From a checkpoint of a small transformer trained on Wikipedia: 8 layers, 87M tokens.
Each number is 128 + 24 x the weight over the matrix's rms, rounded and kept within 0 to 255. Layers, rows and columns count from 0. Numbers have three digits each.

# layer 3 MLP down (transposed), 320x128, rms 0.211, rows 299-319, columns 0-127
079113115092085127109120157132136165145107153146133097151115098104166161134132112165138097106113142136104137148135108115149154128129138151113173118143106096131142140126174145134101129136111099162111140129157134127105108128146125126132133122088121197167110152123101122113148132134108141123152124156105147100070110175147146119112154134120164134110177117140129133137097129148086149161085
152097089129105105088163104108108122120141115148147094136132101131144170120148126116169164186098126148117156112116147138126189105093128127129122140094129137101100125137112148145127124117152126132081133145126136171113134132121113132112169147113129150135155124152103151138115115136149132168166120141136117119151116130113136110120137090133122090130084143174156187098202097124180155136113
120112127118143114159119083106141126128108125147115116165171101126127137120125081108161100106140118111125121144112116101138125175132143104085130123133084125131153132138139111093105144109096132139100156138129081122184117156105126138136129133113103115127167178182114118123152129107139130052138141089113086116159140067129123099126113103166131091054127094149102139123106155133134112115102
142131093131128109146122182114100133158083096104138133107116157106117139086107095156110121147099091114167114107137176117137111099126155163115146137118155131150151113150112107150116122146145135135156126123125123144131118115155141142127090112128149180131136118074153146134137118120132171103109093159113116144157113170115129120143131125135121105171204136114098172105160159121163094065128
093105156138136111158131122130166146091147140146144144137140114157119107124152156130116149113084126110129167144125077102156149128140136122135145160162120186096104124084077119125137123099113144088118127146145103076117114129117138136144119148107133152105120119118136114139080156149139149145139121130096135153109123117104120130118058131119115113098139120099136123114089091122110138171153
177137122136107144082082149148175155106107131151129112112131111140128149126114126129092141124141128131136088116097090114110126129100130111150126124170109163122147121100126132123117138135114127108151123097098117154155150125100152080102128130157121097119148171107128140117131134150123126133153108125114102109135130116108119107107130121120130146111093090133144155094136097143122129141114
134108106141128088069097170137098141141116131155098115136123117118141116132143141129144102138120143107169132095137122116136109155081102102121167114089146120141151131110112105123129116124080156139090118141154151113116115150144138127144111122138119182143145119064136106105155157111198151115141159146163140160147100119100095121150133148156108139170109079150120138116149126082156082166139
147129133099122127131112114117083146156099150096103180156113111129157137136112116138134145111088155162137146112071057148098135145125105158145074126137204126157132170136126146218150179117137145090150113157125119085122136132134113143105091172083142190119133131156143182146141113142126129092100107111157117177108123091131155088103116121110156110118157127132137131094124105106120113103125
130092132172126076107124145186172085111118111164125155126186121156138137099115109125110154143130152073104096118093109088130145167144153140137115115162125139152114109106119141103122156119121109157156110156107131141192120149151149124151129123143116141137101148133123148096110128117157125169148116138123157133094131089095140092120123157100135146106157120128102140106107128159088111085167
139140098091112159105142143151116126110062179092137170102135115136125107137101097140130123116152117115114166148177148130128088144111129093115116137133163157147129133127106155103142121129186143161124137121093131133105157129121122130110141136139095131093103150111117151160137141128119150136147170103150105100106158109127085100101114093111150145126109071139191116147094068147143146100111
131125092130118106119120140128131096099184133153093123132144117132138125127170133141102175108147108162130130126075084154097163125170163168135153122128162118118157120112117107097118108127176114082139086136129112092138082094148106116141180143125175126123105104111130126128120128120115143112171167157177125137111130101131136113096105122151125105163158128138146120136122071141130133134186
120097106146115097119127122127101127151140124104117138142130134115096123120137104127109119157103140105165097097132104101152119133140112134076118145119160104116102114118113130031105122106068114139167118131078148089135115101113105113141103125115139130167122147154120130109123117151077117113146092141099132153160101115136126103144098150110101130161103089095134134186157085152129161103108
102104134157144140142146161139138161132150146115151169131148165125158123130145164152127118102118155107121121148144107114121118161131134083093144148138126147135094094120146148159103133132152095112074092146119166104116186171119126144110140093151116108162112126112162122133110148128175117094133198084156096104115132132106102107129165105169162128112178101135164143116155113138144127164087
084151140124099151129141128150133121135132096135131124130138123133126122152136148092118126134123144114140118121109139148128146111129139126148116117122094180131123103103123105159155086156143141132111159088076078087135121159149136085128115134141163146172117113151111159104149161099154128141171171118108135122118123145138136108132140153151142139073067150123152104134138098139136098101130
127164157135140138130113116110112116110150116107131100092121127150066112144119155119137109126118164133078094119144096095147112190165151131150153090113115126124144123135128135165076116150053105121122120095124120127148146137115113112123109098103138133121128145139100114148098118098083090076128118091118116138136104154148126085138166158126135095083162136134139154156117127141140124117127
167134175108123173106136140107117145133150136101129136114108104109106116153139104137172137139115143123149081153102133126154114106127139100134146113123147137158143141130153150124085178164096151130122140086091106090122135109134134148120132142144124157132130076124116118131133140095137122130109124176112105154134140141123107094146145132119134125135110093111109118154163118134145192098070
082142183131161156107140151094126094132145155134123157113127093117147131116122122122137175134051115130147111120139145119107143134140124148112114122168125081129145135143121099082154137108077138114157120102097116123158123132070128144137151113136125169100149119095114112140101137112160115146145136114115100109091120119156125120145134162143126116128094124077168163131113114124121169144111
095077130129110144105128147082109112181136123157175153123131124133102144108124123076138161170132148099147151109109113143141156140144152087123122104100091145106119115128137156121137147143145096174095112158139124117099098094177142099145084115142109146136138120188158128151135099141119145135086102143101096128122100147095135133111134140142112136179112157079112104139144135135110132156136
136145118093145117135139148114112111129130085137128164140116112162110154127109119161116130104094112137138096116106076106137104095115108122165139127142114108134054161137160163101128156159153147126158144130156129138126195140141140147084122139101158137128135143147142176152154116132126113114107145129157115131154097128149118128090120115124137135116101074150142069126106129134130137171145
151180111119128113111157102124132140101140138134104100118109092139096152130126155116164137176140162106132104095112069108103182104154105129062127128079150108148156103125113134164176160111095146119155165125128137135109098154115088139151146113141117146127127132121145151160118119161105135085121125113094164142110136111114146153135130117136117115124148133137120131136067118113137098147174
091114142123112145112070135147112121146120151088131103141157150144160097130143129140135095157121133155156154130116140110152104137127106080110143191192165121172136124146127135102132091156106124123096141122109140144173139147106112125123146129144148144130150107148129173119149072117125115154113141145127117130144129153115144099127128132077131094127184089153123185148133119125114183150124
# layer 3 MLP gate, 320x128, rms 0.239, rows 300-319, columns 0-127
108102125123076120112160115114127101142128110120107148109119119131159111114117163163156147136134136128141112118132109113123139154129141141127149137094152137133119163115106156133124094120143094082169110145082120136135092064120129078068143080115130139091120115124112129141115128146132147150128145128137109104111131137106180133092143150147089107123119121144129145096115165112165129123117
109127149088145146119135170118131125092136168130147152131125122106132091099109121110142128109128120113127098131096072081131119145152121125128180155135114155130106129121112139138174112131132099120188117168099112156127125160167150118065162128143160140159124107110163111133151134141090106113153112130120188098128136106125171122114156119119150128164150144047128114159112146102115154162166
129146137118115137078123188104167130139188132162140104188067107112148108150121150138111128165160213072156106154085113122140120142187108179107122089089103150140157154126164160129137084110113142126117137108111143140114129139143124119133165117143106107128157144094142094140114104127168150131096163114152080139156122086162125136123227153119119129157120125123105135166113161118125091144114
125153086112141121145130171133195151125148141147163082144125137153119129131151166123131088134105123134105135165112074118160078141144116160131130105117093106114112121138142144108132162126134142145106147121150120115138172095140096126134167124143124124149113137126145124141101108143172194141112100133087101135177103114095165120123126136140164097128117129104098155118077096124138125156119
131163093095129150163127124148146067155131097137154122130107157120105133135132113103137071107125120113125128130123103155130098123119098124172144117144111134115155140121139164109110133110110131092141152108080100138135127132131125142136129144140127133112157131103144136141143111147146124154116156158142149125197104085137135115143114135154113131113136115121141132162112136141139114122127
111104150136139114118145137126168123165159095142146156093126143096176159105097151137127177156154096099114128113122172143128128147177137110170133135139173152184108140152100103162118111080158100144156111119122114167178123138146127099105108147143106125108125083135162097130121107128138177120115153122094103108091129112171115167134098163131121135111166130127162147137102130103149110122139
156128109101142122115132096146111134148090176141110110136132163101118129085102120137107165188163142157146049131111103115135095091165120142144156114161133170137135165164111133165130124118131128134138132096086107140136133097143114142135148134120108122096141133127191120126102104108112108096099160136135148113117137152126127132156106156103163169145159130165134172152129175128143136097137
136120109158104114141141091123121161134149129133106131111120145135112085101138108127128125155149109147146108109102131126124092125146084137123135112137108109105139113141152098112142074135104164135173151169101140098164133097084129154129151138158145157111143122113099102107161133140152117100106111135146133155114138129121135138109130163146130177127131099107134104147116127104112156120095
208138151127149120155129136120135163171121118116146135121110148151145126121109115119141146128116137193108134128131116187116070081182109126089101103150144107132126117120067178139148123184124152106177111126095187163100117100136138071114142160121102128130104095123112135144178082120117125138104123127119111165107157142127069168154120106113081153131141117117080101133092105126168124119125
151101140172137135141148134135135139125155142105128118146122134144109134171123152144169128124104137124123129105094144130118118117139146106151106089086149116174150132120118134138144124064107163109117140145104138084116109127112156102114125156170140089151153148185126100181134098107117118179162136124108138142094144122096135104105169130140162122138185137152104127125134109131134148151132
123138136082114128157089093134146162151154145141110109136108102119139144115098141101136102175158123120164122103098125097095168122163129167117103094132111131133131130112143132131095102142133103186128109098100129117119150190132145136164157105120117102100161082141138149145137135141143126094125142145141140109134144120175133111098177144144122180148079107122098145140168122136075110117113
114110145133148126121128147093158109181138103115130158123129137149083148118095190156129162112166132116117114133125123145129115137128123122116169129126117183160117110147169139161113146154145127177150116144046141141115150156114113169168138107127113125096111090094099144122114131129113133084138159098127142130100174150127100132194110119153124110147151121155124142103107159121171118168141
132138132116114102129119084114108113120134144130114140121124113136147133138089146114154140159140151146130145087107136159105120159128141104148130111100140147129136121114146120145126089115135109096129147113159169150134153180141133120125130132129131127082101168125155145119155158114133113139142114131122146126089120141117143089167142145164152152109164129129135141139146117136150112121108
107156143153110119112117149130156111122159119151085120109116112135115130115110152114104121139153123187128111156107165119097117150122087150107160142106159086101126082181132135133133122174147098140141118112090136142128136129142114176101113107136141110148106109163102124139146143107110142164108117111170120112127134088108150117154173147168160113108129104095109181138138116110124176125100
123141110135155111115131099131138146107144089080111135141143096153137150148140165090109101086125164125146107138109146140108157151120139125118138117137136091104107099128146096092120150135130098144128131172131107125133125138119145156120106109131114158130122153115122113166103129108134115152110170168082120151116139111112154148154114081146161130102073142128123146102160149115124123106131
117095168103153116145170143127150125115137176107139102134120134089085145140121129112135123131135102118169148136160146158144128154118129131146129163139100096159148139121092128120123098168171128143140134097094130118154075099160149092119160133126141158117129142117105112157086140130093149108146142126121118116116138121161163130116157169140161141149159112111173144099104134132123122126146
134147116106187161151092137171133154127168127114122130165119099136117139146121161068131124121109153147115163164149111102136096146134085141118140122140134142120124119129132143119141145084120130145121180076132165122147129137122118145114170083086104127132113132095127132127183176124155159147175154145154109124107105117142141106130102114155132106137155139173150105131142104133156151125135
110146121129148074130133152161126125126182072118151100097128163149133099151125117109141151085112169098102130100098090153124093097135105133117144112130084100132090177162119156117127151138157113115138128128123113100127162128155131168114121138102114120163152134131134117141151123122123111102146119130123149115128106121125146094124178104132096143105172136180148124118088109108137128130128
076124168136074087088098148124128104121118083108127118104094113119131128136093152150113158129123102196174107172182148104061102145143118151198120148108134147159144180134116142116118177114136089143122102114092119157118093141115163110159134118122116121106124123103135120154105107133143169121156146135106108114174121112116144137157146118125129165115095128094119125120116163106143127122105
116111150155113114152146177130091144157111142126140130137130138125104129120109126143078095088127126203124129081090123135126139135127113151159148132159133156124143095121167088114099140122088132143112095117139126073129143165102113153109107128165111160135132126092129140137138111161087108091159141136116118159139135142122120156154171151135125120137167086100138109089134101094125165079110
# layer 3 MLP up, 320x128, rms 0.23, rows 300-319, columns 0-127
113159134131116126145084156107109167116117120102130118128161112188123132146159127149081113130139121104143150164132127145137125090151118110118158104169161109134132140165126127115127122151112143158141146080159135094093148162142100136168120127090139165142149122139119146127121112058140112100120080136118191129128118085151137080133125112140137110123112140103091115147096166089128102114135
118134163157148123172143127131146112107107143112145134126134156124136150165115150125144140096096112140104094095102110099146148092114140083127165122134108098115135117142126105105136199086074101139168114118118138144097114130133081117181063102138125103135090104141129097084146084165130126108093128132138109155159141160111132106159134110195160118149121164167168078131091149107136165137142
099184108084123146131123161125135159140141104101177094138065156123152093075151143117127074120131170118117154149117127096120140127124101145116160076095109134132160106124150115111119107145118197152148132129133143179116170120154105127114098111159117136158162161103141104093152152128154142148154140123113158182185124123096122096126178134152155153166164122104122137138122151135143073157081
118104153120145100116124098144138140126106111125165147124158126128098106121110112152099133090108144133120130150089104105145148153135133108139100162141113124127103127135086123170114108104129115134110138113152134125114145152108096158130144118099137133119088119165144105140162133083158137100120156131109143149127074148092109116089103126077112130098092117126136138135131137155110182131156
130117130161114127067086131151133168121080123130118126161134102113101135140125144156099167135137125133118092105154151150107148138123088113105148155150113130075129138112125130137164126143162111123124116139130120140099108160113153109131125130103125127136126152128154157132166118118104111124122135112101116132100144128137133124109113128118159105138139091142122123093134113129130113135137
138113148129166104106135047136103165122131110092161136096122152156165134073104145107119120133135112086128132140095162178082103095168084087168158106117132121135103104144147123129183114125096114178153086132131096142151162128131133098115149131173104123148123104174129098125096103124103158160125106109115157123115115111111102101139146137120185108095190144186157134163111158119141123103106
087131105164097118136116132180155156103183142154139183150158118144146174090134185121200093143116104121116090124071134110105130139150132090147127162121172103109131093105094117135112134143168105117158113147134122110120206131125138153139128104156128116159122101153080136135142168139112101169140090153130135122174078131136143132095128146162095119086180116141116150152116115100130142143135
131137144094160156124124160136139077146113125099134117127137149125134156123087144131130146124138125133132164072150119106120174129140174127137099169123136135160107154106097100153112162091156133131107145100141161103096163116148107120085096139140126104096172128136146159134090142161116136135134173136095118107138112130121112134162091088116111099119131154131146153075142115154149075135145
102123128098114128122134132128166139144130098119110124140108136132177120113113137118144111139149097087173129138121144140150114126113132112181133131104135112107150137107128085120134134098139129128089159115126092089101138091135099147145080149166134118130125111094034143071113168148102124133091147116127106156122155141141164105154114148144162131145138162146122130138140124130124183121206
134118140160156135160116133122106105151121126147132132147136139102144098189137113159140156165128125143104136106078145130147169130140090112147143131132113146167122124141100132122141139088131132135100166108135149138134125141101121122128137147104100129119144091148130149138150106154121126131116134110101157150144156107112142184120162121108152140162175111140120101094119144099169100131094
149140153077104146142129111156123149124156105142115129156104082166137119091162127091178101143151149111088107137129123095110101110145117152118100130145157100145141125118100113140135104142135112166082111130143109120080144145150111154111113115115128116101160107115127130152145143143127161125161118119121106151103090127136112129160129155143126147107072121163107128186118113094106105116121
150118150115129108124129133110122095138068096130107117163109072108118140136113073122116117127120121136179090158134114166102104148144124103152175137105175134122134120131085139156138104140136102114134128119108140134111075129109134172127072180139156139109120099188125174161144132119122121140124135132143125115111130112072136094087108116149097156135144150110149132199191126119135120113078
122101118115126146114082153124099102157121155122124124128157150079101130085115111143137135143132150115121133134099130092162132098169104136117132137095119118156156105145140127115114130121106080138138189137127123121103135135130120145117080138133121175112156152147160148091147125113143127157083142102138137142114138142108128105154144141139146128111161131097071139136134150135132117125157
079104125110143147141124111148119121161110152146148164176135136109123127136141138101076103115100159105107118130116115125116147120142142109164120101118107115146185110067132126130132154061109183149101139162144132124100169108111120118155126117165105158104143145150142133103115122125144100134121157073125175143120115153126114127118133110152139123164137105132112100128149158143139101137123
122163139178095141181174136134150132121167120146079157126139133117121095126129130111114123135102131106113156132145160135113171138130159111134136118122158102132123122117157102095121162130116157144105115121129134101136130127169138148158115106176114166112119131132101131150101127119168104139140119135114126173129124117153152146122145103112099140133102108123100128119100155164117109107092
142153138126123137082147121098099132184092086122119168138160130119113145104134106133125143095163090089085126103084131099094112141132130118156136113146101148142136145161075083103123149092169088082128104128165156128143129150125101110118143161117135107113144102125161144131135146123125125115109166167135144118119153114151136144111130070102139130113128118118116110148145143110136140125103
144165138144132102143113127163131123149141108079133124120113102141128134149149127110133145133135117148109149136138071074126073108173100162146132113082129175139130112127119143147178129081111137138135183115127167122142094154132120102151165079163125105153150135128147156119107159128126143158138138164087058127134104114195116085141165158126090103118173113095132093165112081106129117111138
137105157147113110114094138121141160131126126127102142150152148122098152092132117120111129108148137132102122134124115138150122147145144117155136141108147124117123096114149112137098109152115082119113154155107095097094130138112086165111129117119136114164129137132102124149140106124113130153106146095190159128156109098117102128156130130139183127108083136114126176124135147128142113134140
126133114077119114093139097142091127116187082115131129132162071186134159142137166118174105153130137117134139109122123110140129093134137139115053118134068090151120099132148128173125149143159113105106141129138150139107107162118086115122162108170120132150141158142144165126139145145147152091082108098123124138158146114134180148119105119112100129100177134140093134127135129082112109118129
104104129160101152152140133129181118134130120132116158151086146127163117125105097129140188133116124114153109101152146146122114141152130088145122141097127141134168153131159120110128117131132123064147153146144136136116114118134114170111139143141123105110127166161120126147120180102121155134089117132117100079121114147138140121122099086165113191142143169113111099162118142166101079138135